Each number is 128 + 32 x the weight over its row's rms, rounded and kept within 0 to 255. Layers, rows and columns count from 0. Numbers have three digits each. The size before them is the row's rms in percent of the matrix's.

# up: layer 2 MLP up, 1280x320, rms 0.0878, rows 964-1006, columns 160-319
# down: layer 2 MLP down (transposed), 1280x320, rms 0.0848, rows 964-1005, columns 160-319
up964 084:111159170124152097120135098164228175162171127154129141104070135184154106133105145136149155112104126128180117124113120184105168150138154081096137140115197154162089168169141175137109089117161048036181136127103097099125144057106194165109195122124114172159050102184165079171131192115110132152086175107147140146135116148094086114131152101173150154151093145127064141101121120155143128101087129130187114074123054133132139133134135094115131146084145193099100137146113154121100112171080121
down964 087:095101128110117177075101140109107103151103093137162123144174106139121103132119116148108112117164136113095095169126129116163087117171144132165093126123117137146175116130132097083084135130095175197071131175170160179074165150164087090134091160166150118099157163107116164115113092139116067134138047151163176116097136153140138143096107111111180129091192149109172121104163148113154182128151138140100109176132195161119156066151120190127101134176104068145114109086096181182160150135124201
up965 082:118108128173124119117129161117119201134151136133151110090168120210157161129107167105163114168113117128136110163129155189161123098124129175106060105086123069165158114130094076141179094153154145137098166141067094116174102154139105158160140133164084094111114120104136156151074115125078086133122166198113132174117126131099154116148152109129162144078136088111175139186163092093147128115137100170172163144110115126080088081091109121131151108129117080139094128110127136127151138138127187
down965 090:089117161149110129153103146095198188138153158088107115147124125133107150191101143150130158137122089169087130135146166125151058087124118121170065142073040097126156123135092108156177139157165131125114138088147089145174073157148118207143191104138134168081138150122154146180115108183109102139111143140078153182191117180114103153080146123167214153114160071115116136103148140078111152145133123122097144139082117172080112163138138178116141097120180114168125123071161151138112118199116112
up966 091:123094207140163122105115132158143093061123126107106110119096175097084145132106130151072148139187078111085118095165104112106129182168072058169124145152150061190147097099060101139138134164091127061133177141178162151125178060118100116134152137073134129069147141136087112186134097115157120098154136133115133129157152138202108136164127096054171110106121120149099172078121074135099160088179082085102144110121114138202159193095144156087093028103158135171090156107127112094071112126153131
down966 099:122076163150136127103113169156128101091135153098162167163168056112208162087091142125116125113057088105138114115148134125135068149168103098235067123145120132156179126140111136165103170138095157164116079159170179115129131083144125137090089122107151165072114173066112153184094162128160089118143139122118058126205123077118166115125166148108195140168148133134139152088127172193177153103178139116129107088132119160184080157088120128095158139170131115121168137097144110144070190163098108
up967 108:091141118100086162085106097048161146148149078107124089067138082099150128129164140154041158097146153124118116100180112130165097112180195156149109114139093120171123108058147089138130163126123119070082127134116099139118139126096155134080134122133140141115061111139133113111107182149171132040109190093138141103128160183130072079151133096152107137161137132136135076135143137152103122130061124096066162109138113159149132162189140107111140146104144127162082137076127132106150110137064162
down967 112:085153181134103119095131114077144122124164145151154105059136046090069102108144146170104158126132135144099093080161121151166111199178088113103074104144076194128106153160171105136129118090121128185183147090112168133083170108136108068094118120131143156140095098147094176132141189104190060069067148132153114089123122166174130113119114108138132092120120109153086148152145151102124130173138043168091067200104068107128137125110152119113107164190078118147109133126117131099174091156124161
up968 077:140103105149150080135083153127160125070147101162178148100175115135118152153163143150054167177139095124124088136107146120130133125173136093098112134093151213115135107089141155100106151148128154095127179116061108148118148136109168166133159210139172104111148109100166112161118163116143152134176135143101134140137183137120149157094118136103168119098090159131165082117158140098111146123076118093178111123156131136108129120167152118178093163147118082118121109072137193096146144143105154
down968 092:103153141099170120082123110112087156093153141161107110156136211139086123160118164082061196125120082132134089153112124093083164125174057178103173091096183138079170145174136165163108183122144122136158126119099138141106125099107150131151130181086163098118142098135147087115085189078160158125123142111135108126140160156150111159094135076168133140144136119179079139115141152143141144105127156049145140163149128130116112073098098113144106238153133171186075096119134116104186158204128160
up969 099:071191090102106151154165084105154178176127130113106140102128160130211137168066146108170126061113118095067129063090143176062121070135130135167125133121090174150138080092176118152132119101034135133137062114141156117143081129145155171068150085122084133136092119164111039115153165134085089097107106083079106081119148184108136126136198120165130121169163137141089140134130210131152152162106173114160160075096139148147087134143163118137112130126180123183088132152099085127128105143149129
down969 098:113102154140081142136109182093147091140163104089112106117135174113079120087161105107208111140172172095158109179127155111192102132126135150143132154142157100081096082128127091116179150207170124099128166203093066123117119083110133118152106168159170110062134114127112154086109132141114097135158133192122173150076125148093071154081053126135129121063124066079120153150113097123163099113106115186158115124095075139136107083071155123107117071101132101144162153091102127168083193165143223
up970 109:199110127110128097084107162162131120091078119159096199154085098155094110087129141110113112156119092161119098131132110115106134104149091144146083144193130184144172110148094082139176144167132151188156117091147112043131067130102048143157090157134114133112164106166095097214111076132112056140117148141103172163129175153102187106118131141115100147040077148063141186134130140148106093123135102090157144182144135086068179123106164134105109084170190125117080167147107151138140140103143136
down970 115:142119094070121173182171110129114108082118064139069177129093109151129139121103127096120151095121145088175162155151161127166161140119097139083169096121131218174133088124119066162159149172117118157191101094190123163096162140136104161090134065114174164137097144188109117196131128137154079194067153145113173119147100137117189140148095150122083117109086103137151132097123181164054121139111126107107076153131081081166194165169129141125160146147153123134075141074100173108153100139154140
up971 114:120143172137109113162129107148103096066111144139164149129128085095063122134191074124107106048150124176132111142067163052067164101143136066143079103042147153168093182129128175156192136131162110146187106184116149154102133142128141085133165103113156119094215131136157084132148156108083081151128136109140126132110134091132157141101085204078154127167161122166118102099163070145079149127133104142114156067109119120182112147109124092141092084137156131141136122175156115075155158132174110
down971 115:151117168122116078122158049130083128175141143131122175128206096107149123125132120110152136067201170162041174143114102147085110076142148136165118120110105113172134176076127073144161134110123119128162163111114116144178128187084140131100100131105110173114175144112180053100162133066148086183128139087115151172141126132126149105133067119153185137117144132179134154133128120174094123175176141166129170062096155087139114121111141205146099113092123094082145106081116135093139101169160073
up972 122:143140118208146091182124138105100148110089141125157151140106104163113133110121126126130123136091103126102125112147174169141142131115149154092127145145126145168104104134106105131140070067078133055141103097118134156150129084101160172179107153131103190121129089126092174205159090159137112140070162098170124098152145162161159107167077152145138154040122160141105166156170130121108147074109122129130101132178181086156150098138080131079170083118120067087037089117125178170163133144179119
down972 121:145185111140168138111117165151164108101126118132131122167121146148218117147096111155117213109130164122105133151164133137142149095143143170108118159095166132103146158117233128166128045121088099168154086150108152128102102137156174045131118196172029122132161132147089147120153175153125146155167101132131120117094180167137106119140148125123135177104115176078130090081115181181179145137150148088121150179045163156120097129197106120103154103104135164070103146150101100149103093114083058
up973 085:121121112160127085092185174182118127133073104148166183158125129151117076120091141152131165157177110115140130134121165045130059071093090173128180144162120106077137110026127143149147096128113109151141136152125092142136087154122086153058116112149108087171151118080138088173116099184099103117223134145054111131199137137127103157089124140154109103119133117102086130184146117095128173140137161187061193159107090101113150143083125137088111128196138137147117127132090066109158093190122075
down973 083:149140131122144080142147148155132092162128097126127150124169105142152117090123115132134140180140095078121108123101114149131082152121179135137095121224120162143088126114128155091090102128128111137079131129099100117122125146139104108063082113117073097156121148182161160094152140130109150078186152155114137068175139135108129147092150116130184064146141177116196128124126143157183123102211054131142140109073132074142179120159178131137121160160085152179153167171166055159161111141121169
up974 084:117170171111144116155114154115142108165114111112119206149096159112124109136101093102096183099148127107139112138122102159136112153127135089160191149166051155120095138137130127165099137147132153107112172135073116061126147174132162124119124144077119150129117105102209150132146150102164127130130177087119169100132112136144170116090047152123133100132151118118126155093118137110096124118097137139121152137113115132131142109151215129048193123134122139091106107085079140070158103097125153
down974 082:151109076151088135089166111160110129153142140139098064173141112188185149071132168148104103169159115134140107087141101144120119128122118136112065079165111118137140143130097143131146122123112166154104124137156126192171067145117048095116136124159138088096105136122116095112099108149064132144154052126170112079090098125163086138105117124151125130128120102066088105192094098130121093113097067114130117103126141090157088116058109104118085117140108120148156132142185127137116133154183081
up975 093:132144146097147114110139160123152151154119100086131159111163108107127169119112138131107153119186103163109159130163106096072171145110152158168163159102131078181120099137079114138148137134109065156060102128160121126162104128151123196048139157138090130123157134111135093094164148195154146126108148133143111103102157092144169171096092122126084108104146158161132140090093147114099126106132193153104104064131133126139192096150172128111152118084183115107129170188128115140140095134094090
down975 093:140125138162100137120128131136074086057126149129140150122167183125163131115102154179160110141196094098098135123130148116107151176111154137148117111126102061191176158142047141137138138141158095146113134130152143081129143166179125167088192106135089062091126136170147073152134127140193158146136159127088160123136196091060100190177131099105095117127159138108129095116120158116108159158110187125167152114133165112119129123079162107209172102059135106093118124151139124120143123064084131
up976 122:144133124061129095101128093161128107079126119084159050111137132084195111124155129155119079115113184146135150140144131132101152170161169150097135147023135136137085157097155083097085138172121197121150133118123104137086106239123129184116138081092151104141067149142142119091131179113149142118096141101113164150135200175145170090095120119136088132130123108101126086111130125141090129136087120177079113135114156135145125168107114042171088140109130110178117096090132073093080116151094131
down976 112:090156147106140128139139188103133110099082134120159128100099179100088073148122110129107095183144093094068108081093164144187158130140159183099163157163143113068128152069104140142108034109149122145134151185062129095107034125156114087174136125192148131113151098171106122113125130124133101118092138141132130155080207171133161140132121162118148138135133148149124072086110141149195184160117081164141136134128159115092081165133168136125123161166054092167151102142163116124092138112134151
up977 125:134204077114164090131114091158149114100140118170134150116099136136142088083072133149155139082155119157151169096164183170083135150142140093145120159127102133092121160127124125135144154189056153077056114117119121172136103173133145116125196111111147144101131106095078169122153154191159120100090145157181149093068052101144165161092029125097114109123095139176091190098170091127161102131150209142095163101107131130120051117076097130166091135137171196182101113118081151149137101130093156
down977 132:172100126090167103175151152137096105094140115102103122129119110148120147136172113120120116153090147127152097177090089099135119131122097126141103088125156128177104160115139129088132127061162042155146135171155120113123151087160125092096107103104137091109123127114099095148136032071114157218151121141097091100135096102090139136113255115189173173125167160101139106111071105172112197094097133080201115194168154158123096135130117103138144107157154096123207166120149093127096164102066102
up978 098:111137159167128122073117136090138134121128143098084133139114121082090130123129155162131131141139148102084130099130140133123165157095120121137132072145028152146102106145145170130155150099041128170077099103102149165114153168154155096179103134187146117094075112115135126139091093145142149158126100134148130174120078076145166085150114164116095097132092147132148149143138158187152135165152163140100124129105110051086190132124148138145137154173196104087141134180150138124087119091110069
down978 101:069077129126171083123145107115155132147172111139108061142167086158055128086167080156209112144134127130092150083181097147200110137125113119144133200123109153116077134130114177136203156132102094155154145077150167112109232143131157103120108160193148140113132120139123097177159097184132170149155134145143158103059165145151126104168114137066108145150158150103066144132112194144156147097151161190138107095140104079133162160108097149149157138113121063134193137171177160145138185098111154
up979 115:126159115153157133150148111103080172107155135138073146131146152151063164143113150125133159151098140116103120113087184149094169117139072089117086066082106182170099147215116158185167089093107143078156099141088177165152095136180142158179177145174175115106121136068117099140146137126125074145123138159118153153100127036121120127112101169107139138134071146108128188160126082126171123135121121100136194127163181063104105095125145064112115142086141164111097120125145081149147104192163147
down979 120:165148103102138156135136169103146082119175124100192110169109144161058140160151192086121104214076116218136143138145176121148122128135124039150120101086095198196135131166129157128135128112074069091128155117128156085134103128108168117172142067155157108107127092143106066116062094155121147099089113137148130138171123140121110167140109154097069133096097193108033125121158110107140136181147110124147112097149188111151125124123118109137080115091140160098078116120115108139139140184143145
up980 085:089128054150117133103151155162071099112113173120116164131124170141104123152142159126066118129151074065113120121152109115069182114153150094147153172116127116195116139109100106112216122155143109141104175155095113134103107130127112190117121171164153107164122146141144102108128174129111147124094092135183103094207174149099155182113142148142072179142116102098119116078125173153104144085088123206087147086129115164134116140103154066084127134098150156078111111088095120122068137109070136
down980 092:117116098086113109151112117146100166167196135122166153112068189158139129146148101143161173105093084093086169138095106139162139169098177100110135171134103149110085136147115090130146197164205123150153170135118068151126171153156112166055120139110132128141079129078115119175111145126113141154133174121158167136109081092088153106115130114147111160153109133120081097096115155127089124098101132148184119144150176157053078127146179098176136141120165138175121141212130116134126106125072131
up981 098:050177116146140118095148134088115100144125130119141122111147137128181143084122144121109123149104155129176171113167151080143129090133144044132102141118092106132123132095090150114182144115145149170110156132120119126204104106117127132123090165080099210110111146122100165115121216088131139115127166094150119100210090148103124204088132085183131151203127195117149131140148115150083171066165103086106151138116091128110114099083126121175126177144168138099159242082099050090116112138175156
down981 102:074166134071159155094149127066107065161093136148148131129130184159112168101093158131098146156094163147123139129163170110113101087136132093106072124155152102130139092119077165099132125104091158175135119137102118174166072109071111138152123193089101194101099177123058148123094213139121098075132152103117105132162123108115126129103135068109124141135114164157118140172130161163097162116121118077120136138121120089039138181149102133138131152144116159115108190112071046066072102113153104
up982 078:143161133173108154117188081119152089083092175090138130128154163148038112122167077162158178087116108112147166079083113088113115110092116113166113173117089109093167072113092119088138107097077121145168181094112161136188113120151110116129070197171146116137130145155177093110118135084164134133154129101109161153166143136124111100119136135108064094147111142157130165153128113126134102111168148165157132154112095136105161146112178178117143159120139121144209160170142121162111128172145111
down982 083:091096114116110131116080194103135139193142107145118120142145098089166085130101178132188131133120111073104088161116140186127138112122122130114121087204165128134074137163146188099139103144153130149144128174146101102072105118123131093124128084114123156122150115156134151115091137098087149110101148104133121092139116127117098115129175158083159106093137115158132094125123133148150154108139131074094162115125142128119106124104117090116141081134117144133090133146131128079080086104096115
up983 086:127121137138142136071153072067176108148116161152175121127147188136098083102180101142096137132125136123098079152142135079176100152103092076130067108088129160083123070088101112139156124110132133190174127111182132088178182092107152130123085116106088155114167148133209069075101170148169146134136129139151160132077169140100136107086119093107129127121127102099119175127098105150138142197141141163069154103133152170202166093135077068093128079127044126094072093175137095150112083166166105
down983 098:131137130168145120083161081080182109193220130181135134121121161133154095094183123166172144103125145159146106120178135113158046164114121143140028120043146128122113115092083122135126177065124132138159106065174128124159140064151162090159172151111068141086127134069105128129125166134179124146145128166106094112106161140135089136107109143090106141129175121081103148106058121126150115122150143134109071126160158119208154086182122140125144070128082091128084167129161104179117137163157162
up984 094:100183143161129119159119149136121147170078125082099130132128166112072091213103108158118138121135151148101151094116134141096139100180120092179177128154072131134143153109148119173126092126043164142098111090153188127155086126193157128142116125106132135114140167117093138120116112142152114110143123098201086179125090122085112112132127176173124130195129148169105146169105142091119069090115109129116098119118128128137066095071049090159083161169157139179171132140127076146110153124141096
down984 094:149145111124114176125154158152097094075159126173106166183135068096141195104136085098095123151134086101124070203164136120127150136112094168119119143182149118131122132068127128096088153141191141109162139184161137129077143079102128138144179099113120074062085099083154104095114152142107153150077112118133129149152168099127132141147067111081101150109078089088133115109143082114129196141179127093103165104098119120157194101190210144050139128154095138086121125160162203144142164144105171
up985 109:121124104165071105134130131106118157120143046139086155139096130154126115100098119135087090158138171138120119125146135135142145151175122195162160146079147104125084107129098172101132112129160140115070120115100112136114079109096109113139120140142179107096126129097110080169096138115139102140153116171096104060150100126131135129151113124153074111124117168139088111178125095109116196160133104099137127095130080097081155170082112128190151114155104111139065159147120133186164178130162184
down985 089:131101129086141189140138132170122117109089182123180200115118097131151146088170143150130189105134120141102093102132162069152159144154126105058130129178118162101171144131163091141112143141101135121089095125127142167129135144111195159104128102180117126158171135188109160099167135131121173140136132046104152160097167154085097099053158162118179166113132061087220144117070165045149125161123185174145161110150122156153119108189132132099133158075163136082154084155139141121109110151102111
up986 127:100137095150124130134115172079115122192165090148206147092107134205166109087101121141162054125085190145134153153017102181128159091034165128127117175153147077160102163116135093084111085151126103118081103155142050137115085119115098180108129150137104109136151106151078088140124119146076137091127110117116186116098155109103104128157124105158143147071112094114140107165195168117150143153086146143141130044062114099143059093114140138161145072123128095167086159077093120128157129142083149
down986 125:119123110172207132117125136103128094132153120202074092152141155168053080078104106163084113119087124134097174106096184176145181109121112119058141156085128129159190118086107144118134114140140114160148194126170142099157141081118168141139085172167148137110135104169109110101129150119118102187112109133131072160098161055120093089142120128146155153131103153150151187130112138155134156151116139112081127066136111121127109113136147162141135125119114136123128159072148151088162119132125121
up987 139:128155193114121101142190117079060109163118205116150110143126125167074121109175114155113124095060105149115176172129167110139142179139099128189080117148141139073167138076080147165133184105118111111164104047094151072109137110159088107142097149167156198122069131120114112150117129124143099168096108123149130180130112160129177120171148154104110099107148151100115158092109154068100111101119171140130047118151143091136164106157088175067117141113102160162164150091124089179172117171140080
down987 156:151114192072133139132140111115121153139129125092112127094157115150083188145209155132122151116107053111104129118168184080130127153122114166214083148155157126078159175098061140123137151138100125131173105088105139082160173167146069195096151150173151190098135115116103148163088123130130123140139126151111149116140074096113150122151070106140109059121161089117154180138081126097154140112133139122112121102105128138139133118092117153091123098135047135149111109140118130156117111147158120
up988 090:094186135151116149128131100142069102137063128158105104148072085088117126116153176130116146122104050103115157092173119077128116100142084101149165130107112124168141130165076149208130115134147098163126139140116128135134107129146111102123154100132149099129118073095121161076169136127168120103167111135139114128129126065103129138097053101148124077156108137151127114133156093149110117149118118148087189108133091168150125159095146118100113157142148128123063143151080101132129136098126096
down988 096:075126130148087157176114132154147109093138180096107139135155153164150171130114138124146099160166145160133102072137135075153144053127110129106122152143130092169087165120157094160089080157133083087085117157099159104112144165103061108147164169152125128159124090137098191148158102114167085183112051140120113143046071141065144123150099092173111121148142161126168137137076090130088121172122125126141161164102093185126077143129167154118122069061103142083181137089103079153139096111140132
up989 113:133163154135158173068106097119100141086127082130122122090107089149147188204145130139138092163155135178100118153168160138237147146127164080166187146097175125217094133137175155101141106143128130149116121136139127133116146134114127094077116111155102163117077077144132143078092175142157130104086152168177171090100091152134124105134069066147163157126166251143130094180090131104138150086116132169054058141130108067159148168118080160131133096123110141113095168175126129066121148203123097
down989 113:107171116173132124085163121111075157082142127127154145174081093175145090126167054151097137090115123082116143162157106169087116154136169125117092091198111182121100174155194117131136166099128103125184093162108136067080144097175147170132133080099130092166145130137141116159183125094151138135152100109131143089111120225122152085163159138149177182160096124134139101148106117058089160147131114129137150162142105189119154139157086151140164118129102093103120121062133103139136091084082075
up990 074:136079128122096136205138124112102120123113108096135183142120106110178061155068116113154112187122165089078119187123052106157125106064139114159132180162030179155114135130203095122113187136095123150168151113073166099121190074129131113117107127082116147107178081155117147137130113153099090140140136066103183101106169161136094121105141096146102158125141098190170141151113129126129138129064141106169080049090140100185160156114089108147162155138119152175156140095128170091181104158088161
down990 083:127197125124119100147112161142128095157132095180060149110104130171155140112144138134119111106078128156101095111144127187146063141139081150146137131098082093130149175134140107130069082135124124171135061108128087120109087136111129137115168126193125105131113120160126123128169120098125123144100098100142085112141069169112100131160131140075148065113104216111170126113191181152146103172152070149125141143123152172084040051128188142147120059094101158097124109191099117140078103071182098
up991 105:145196104055111099122110098172182094131191150146086106133125099097193156136098140082094128152086105130186113164134154120132137123165147126143096197124114117182139119105098154177095096126136067075174138125144119070114065097139190159126152087172138206115146129098142151143139122128149171085092124151197172087153163152094058152113146089134126088127103143135113121136103077141173171103110157110154096099165159202149112136071106129148126099123135176147172109137098171113171104154143124
down991 103:136105138139116059116143130028152172140077141149102095136201149148070135174113111138126135117132130115131148138126092119153162106111179098127142152119181160142109144135161101040108179134107144148077148143090125180130160092151146141075128131155189057157085162112153097096138147148115110095133129084113132125080136107171162141135099173160118146088131111148162108143157164127091101122128172163100124162070084112152154080177166096112177167131109140121127150162113093125100171100125119
up992 089:148101140128115133199188089153086104107126141130119106123119149113146138112138132140095136168142121108078170128159139167070101137102147126126157133133111143154104090152068109136116106185158103160206149138111143111110086150091124129191130116102143186137115184160167090135115087069195153066077095154224154192129166118158091074164112032093099104151116134158104143148137123135139103078180106167108061124126158083108108156204120123090145156170116164102163083131175144124114093144122095
down992 091:081102148152087104106168050083101184115088183141127113099104201150090075149144141094168062176131124084130220150161137127164030147075129102107120127158194147202127116094075118152098130154157110120142121140125139120105146134136165140129215151086161165179076147162114164134117123116116112089115097156097117073087129122074165139155155125088137125133143138123132136189177163151118121125151117046136056135117149121082119100165105128137113149169177114168146160116130166122155091115123112
up993 083:182137132140040130160152070147121140131119151122122052053110130091109130108137135148095106088107147130109108110111125156107128148178149092148125139167111071107165102087157151108123137199127138133126104099107111129166059100126115146101137099132142133155116111136123149116073139190133109135125157134102066093158124105112095132155088131164091093202105075156128108147103105126109170115128131132167159120102116157116100099085166153095183166159184076112132098126117167117179141166092116
down993 095:168103134147167183177188071136145114113153185084124120111108145151114131123166126051144158118163125107129141129137129120118090094120171100132099114139162183075108128122156135112075151162109176140136099108144204107130155127100097118109143041127165132154104099168129139163114033105153141117126112094099107075067133125119118074144143090149115149114080139157050091146166088126170134173154088081131119179062193171125134152134134111035162125140119153183158125188070142156137127141141178
up994 094:157155128102129133119089143159164167109196134137106114161173106135215140132097172151097084181162084075128126099119176158116132137123156103154098119162154122101154113116160144143079149157117118105113158157094046134164125143164094207151165175122120133140164129141136157144075136133133117112125115146093102052102106053154109077129100150141167203171150103135169090137173075087143134153110094058178128087108119120106152108179130094134137166110125085155103135153110097098134190075111139
down994 094:063094089144147126165080149146107092103141155091130181144149085113165209111142101129104117112127123145128113177193123108060171150087217125068172079148135141184138108170126152107162121150132134122174114104147137116100162141121134103156149114121132187132135109105146108171129111150077142159142117110219132143129122145146125133148114151103137139047102163102157121139142170178163145155077091156100140138194098091126131144136139111125168059100139154095162059085170157097124096159096057
up995 084:161100120195082101205107082132155142147088155180133116134109119138195095125114153097104123122088186156106148147107145215170127147139135148108068128109148134175075143084166168119158166152092164123153091116113156156089082152121140148134107131153137098132088164071191093173111117118119155168156108171100119138063101142145187168178137130141163167034136133082196033098104083068132151117087129199124167179103116128105096149160097110092143137116138137172142154154195093158149142105138162
down995 092:123089160194120167142150094181135086147071195115123128112155105095183130145162126113118126148100164152058154115091121157153080170121100112100109118173058107089070155163144134135188135138100163137171161081079101144097140195103159168171110135108155138146101162062120147152090143120155141151158055198092135129059082129147168172137142117118163135123125082118153107120133098131136111105104126180169114159116087148112140156108158135116159118125128184129189098181167107086141163137145141
up996 091:136141115144120176081115136135132067101160146188153139189103131150153127147132142095158119118148139109136133100185140136077118169104158104098094121144168112143088143143144087126099118127137206146166127117127155111118114149115119164145176166130081117109154155154102166084140160104128138066108189127148166109163140134158117107129140158123129071134148142152151135150150165111143134134075136179162134103119061109035081139113109171130180100145088097102143131081118109129120151131073156
down996 089:164109159114187132127146086097133157122178109076075105081123151157120138052126122148167152137115124155137144084124132141181110143173117172130158111077130146161152148122124155129080118106124107134096086114131175130089152124196063064097144124142172107165120123071156065101129116140139165134108079110163121119142110092033100119103077083143194093051075083110137134173122130082105165152135100119133183095090159156104147105164132158153119132116128146135124159118127115076163102124157115
up997 099:124171143193150108162135114120108150109173179167156106148163138153167117127119100174081137145152101068085113128175143140162138169124117113114127100170105143120107112109109049107100140126076119129084098101098158136086110102095100158083154121112153084074124121199114110120127152147103066093069116154085152088136096202092132130105126160060107114187159162143093169162116114110099092174116123122110163156183111108155085162128149132132163091037138183142183160129109166115123081095063127
down997 097:101113146144165157159109115203186130169128118129139150146151140084186148192093123169145129104143120144072115120106196179123085115138135151105165090140092133082214086130143179108060125139074160106065119093114124144150107113165168101175147105056111136139130107163163186087108139219128121115100133160173142140108138091174076108159103134122126135199128110161110156115097144121152116136181173131114139128052151132159095105106158129133129125032158182104138166062102161141126136105106160
up998 104:128133088137156118087134138191151154092061142114099105107135044113102127124148092156105122236144158157081125147135064110163095166153079068185089107134116123158139070189132160122123177147164197081112172148128151112107151107152097132111153164094147151116140108112155153148148127112108226210114199086184138122130162082201169115121076104113133153169163095201146155125103131090143146137175127095095147074131153116048143163116121069109173130114136081105129089111082124061041055092102096
down998 101:103157085114138180057135173136188107098127113071183156120085119169110146151083121155064102174122144163149121094050094114164174147157149073194108111121116122128134085080132139152148122120108174145093187152154102110129113118092125102146129167150064116131144106134122086130139074106133180137088094144152119136186154101144098157172155114132123128122174154142131163118110115124164182099173146148139151128113152134044061107090087105107121109168146168138126077130125153155093116114098148
up999 145:107148125204081128123124104068114154081149127068167092157094117096121118120117091164145118061131081104158131111096110078130159105141214076126164092124156077097110031077144112119116154111053114131089149144142093118132193159129086079159119159189150104091155167100116142093075158100110162148131119101094168082162160166076171214125151172153155081137173145123129143148134175108104147147126092170100112132093132162069083099132111139163138145141119103180136140145142129136139154173121102
down999 118:158136095121135064110152065129141093126135098140069135092115144152086132139116095079137107160117167202138146120156194140118069124139073118100093150102108118182153176177071120117122139073138094104193156136134203113105183097137148179076112116082144112123065088201111121188091116154123124089123119111173117131115073110154081119063102071108092143131139080113084174106117101089115081117111161043179111139148140136120183088128152106105144090080069153112095130130141115052157072076150119
up1000 099:181169165141071092133129081141142143202119086116138123133156138121142122127114115081088178122178134096133164114155125139145153093095161137099126143169110149148164166119071157148104163131118106116109113155089102112111075140164116157121143155158132188130109155111152104084159156173107168165155107121175184179147094144075116095153128164117120120040143205159144106095179118088099119115142150087134112097084165124166140104091153149085095117148154162132124141072090141097078131105144098
down1000 099:212149136172147125087107118115112170112072057085106045071139143114110117136130109128116080106119068126126107135125135126168139172119192159109092173133095140111123122109095117177146110116169141123184126147112139177102118160124132161176150124099159114210155116167157205110129094124107091073164172099164128073148121113107101089132076147063118094128110149156149172122187148106117092131131187068114130060089125159105127115073112143099177136115127208177135140163142115093136157155022174
up1001 073:153136084086103131087149061091125097148111076145162158078090048142159146151089089099070149152136099139153151164098111148092077153131078205149104142101129181137136111154123142068171155131069072142087114113140177186147111169182093126074127138156135123085130088146101137160109120215086138098137093121108168101142138143119174093091114060172131093144172153138107125143134098140103113121140108171099099107131160098113103138139128059136131147133103126082072060135096187146137143159192160
down1001 094:193156140122117122125141092096121150156062089165172147111074078126148142133118132148072157115128102171194158180123110138115093141118101161104102142088150169148129112152119120092163135150059062095103143108138168173103122164185116140107134144138121080150124127080122138139136163233099107086146124132129161094143156138062182111123137108148102122163174184140128111130127130114136142113143127196112116126147131120100097110157083075145125143134180135101073109090127213159116175181191163
up1002 107:107172099111071131124131150162045124162167202126110101086143099098110111147129096117144143150150080145171117075115137174153216097130152139180114101104126116121113134104139118117160098114052045099128160181139112137119116114148118033115152129112137118140103111150212144187141127131111112130114147089139146108100153151107053122093115140153136140163088190164110125129137159199147137101180145113053127204184144141094159088090074133173110099105126120108136143164158118131155123120178105
down1002 086:166122157138163124157155122130193111110128044149138198173119176219133107163119170143099200133085151107146133186121139088097099169138151134068158120111135151116139154107140137123117110127173166146074074083127115138154139161134118190136110141123124124144153191124041168052146111108149158167123128178146144117117133129105180126180144103131115139098186073098150090147109118118123110122134138159224129057089125107116091179173132136116151142139084110112111099134091199115144145116078139
up1003 097:123186126139088080087118172162141142039139069126156136064157159116104088097112104097150110167151037150143149110181131106108188119135111079108076097112060131155095097104166133150149109103094129074070162136176153083115103140097080131172177156129146103105118103102174140115108119165064146139138096111161174194097140144189132163125105222121133117080077142105124177192073121152172195105128134137112140132121158133097119120154110103068140095099107147172117183162116110118175160183119115
down1003 108:198167132089165087092119162135190094054108108148113130140115180136063152147107122145106100164083058191170144103138131070106161183164142139094119140062094146129137123083177147150165140150148129187113208128164093103123133067124124161150126120111136104153106085098160148108085190141099134172167178099131146194148144093121080102126140191113119081102059099140146139128128110126137208130120070127111122130092106131116163137112094115078110125122100153124104131110139087097131181099126149
up1004 084:109148137104106175063033129125128106115156109128159178140118080107084088160112116151064077095100114129104104155181087112127135130114180146164082107100201163065163107164178118101179149122169143060101094187134144146126172076078144171130121052111117168115155069167157122150122134128074072102114185167076114115129166150198119110174129141153116161207133115112143116133110139143114125142132097112123125124069123094121184124097161123199097118121155132151134190131120183131130114105190080
down1004 086:129118143177088121151151053135103103165098067088116166100118179116176158134078128101067133124046156138123127127105068109157153145119085138131136174107073121109124146125081110105153124098120124162186089190134181128113152093106132136149155095184123084114137137176099137168116095076091098187140146173126119103145145106090119075092160161187129076100177077100168151133145181097117054113146073093110132117119099120108137138116158118127177164175120129137135118137082129152125118143082117
up1005 074:135155133120156095102146095101129124137130147112109149113011154132095141117142136115112094097115131189081182148115181095101150077113178114147099055138119071094110091165088122151102133075122152150121111077183153134142160120130116132121191134085141080089158138110118089022129158194067103159078187158130160194147173119164154185153118140143144158151122137119116135124059134083099143126124105186091137150141212112144110150120163103062161138060119128108154177095133082137173113118116101
down1005 085:167160105127121139098100199155141152164093091130110060090118079114144142082130127147113127126107120147098074046100204064151159100145075105133130138158125137200167190052127109135165129173113086142177107146131128168161144160094086139171105063161105149115100115163020125146102101116127139092155130126101124132156098157107124164134082095168135104128064149160143128074110150158110108108113085127134102181116184069128095179133110136128082088165116174155164058141098088114166080185204107
up1006 074:119162106129138153137087082128097157094095153144135101148135131104115156075164128092118152085146041147196113116113080167162139088079172120098169094096047086132074098121118135172148191090157066132107143177128138116113215077084120155078143120121129082073164107108078159141096163181105123137147131060152207126128142109144155115185091134124138169126127145137173126099064110100173104150130119152084107156112081100169108130100142100159155157063158149157144121129139148163149165140132162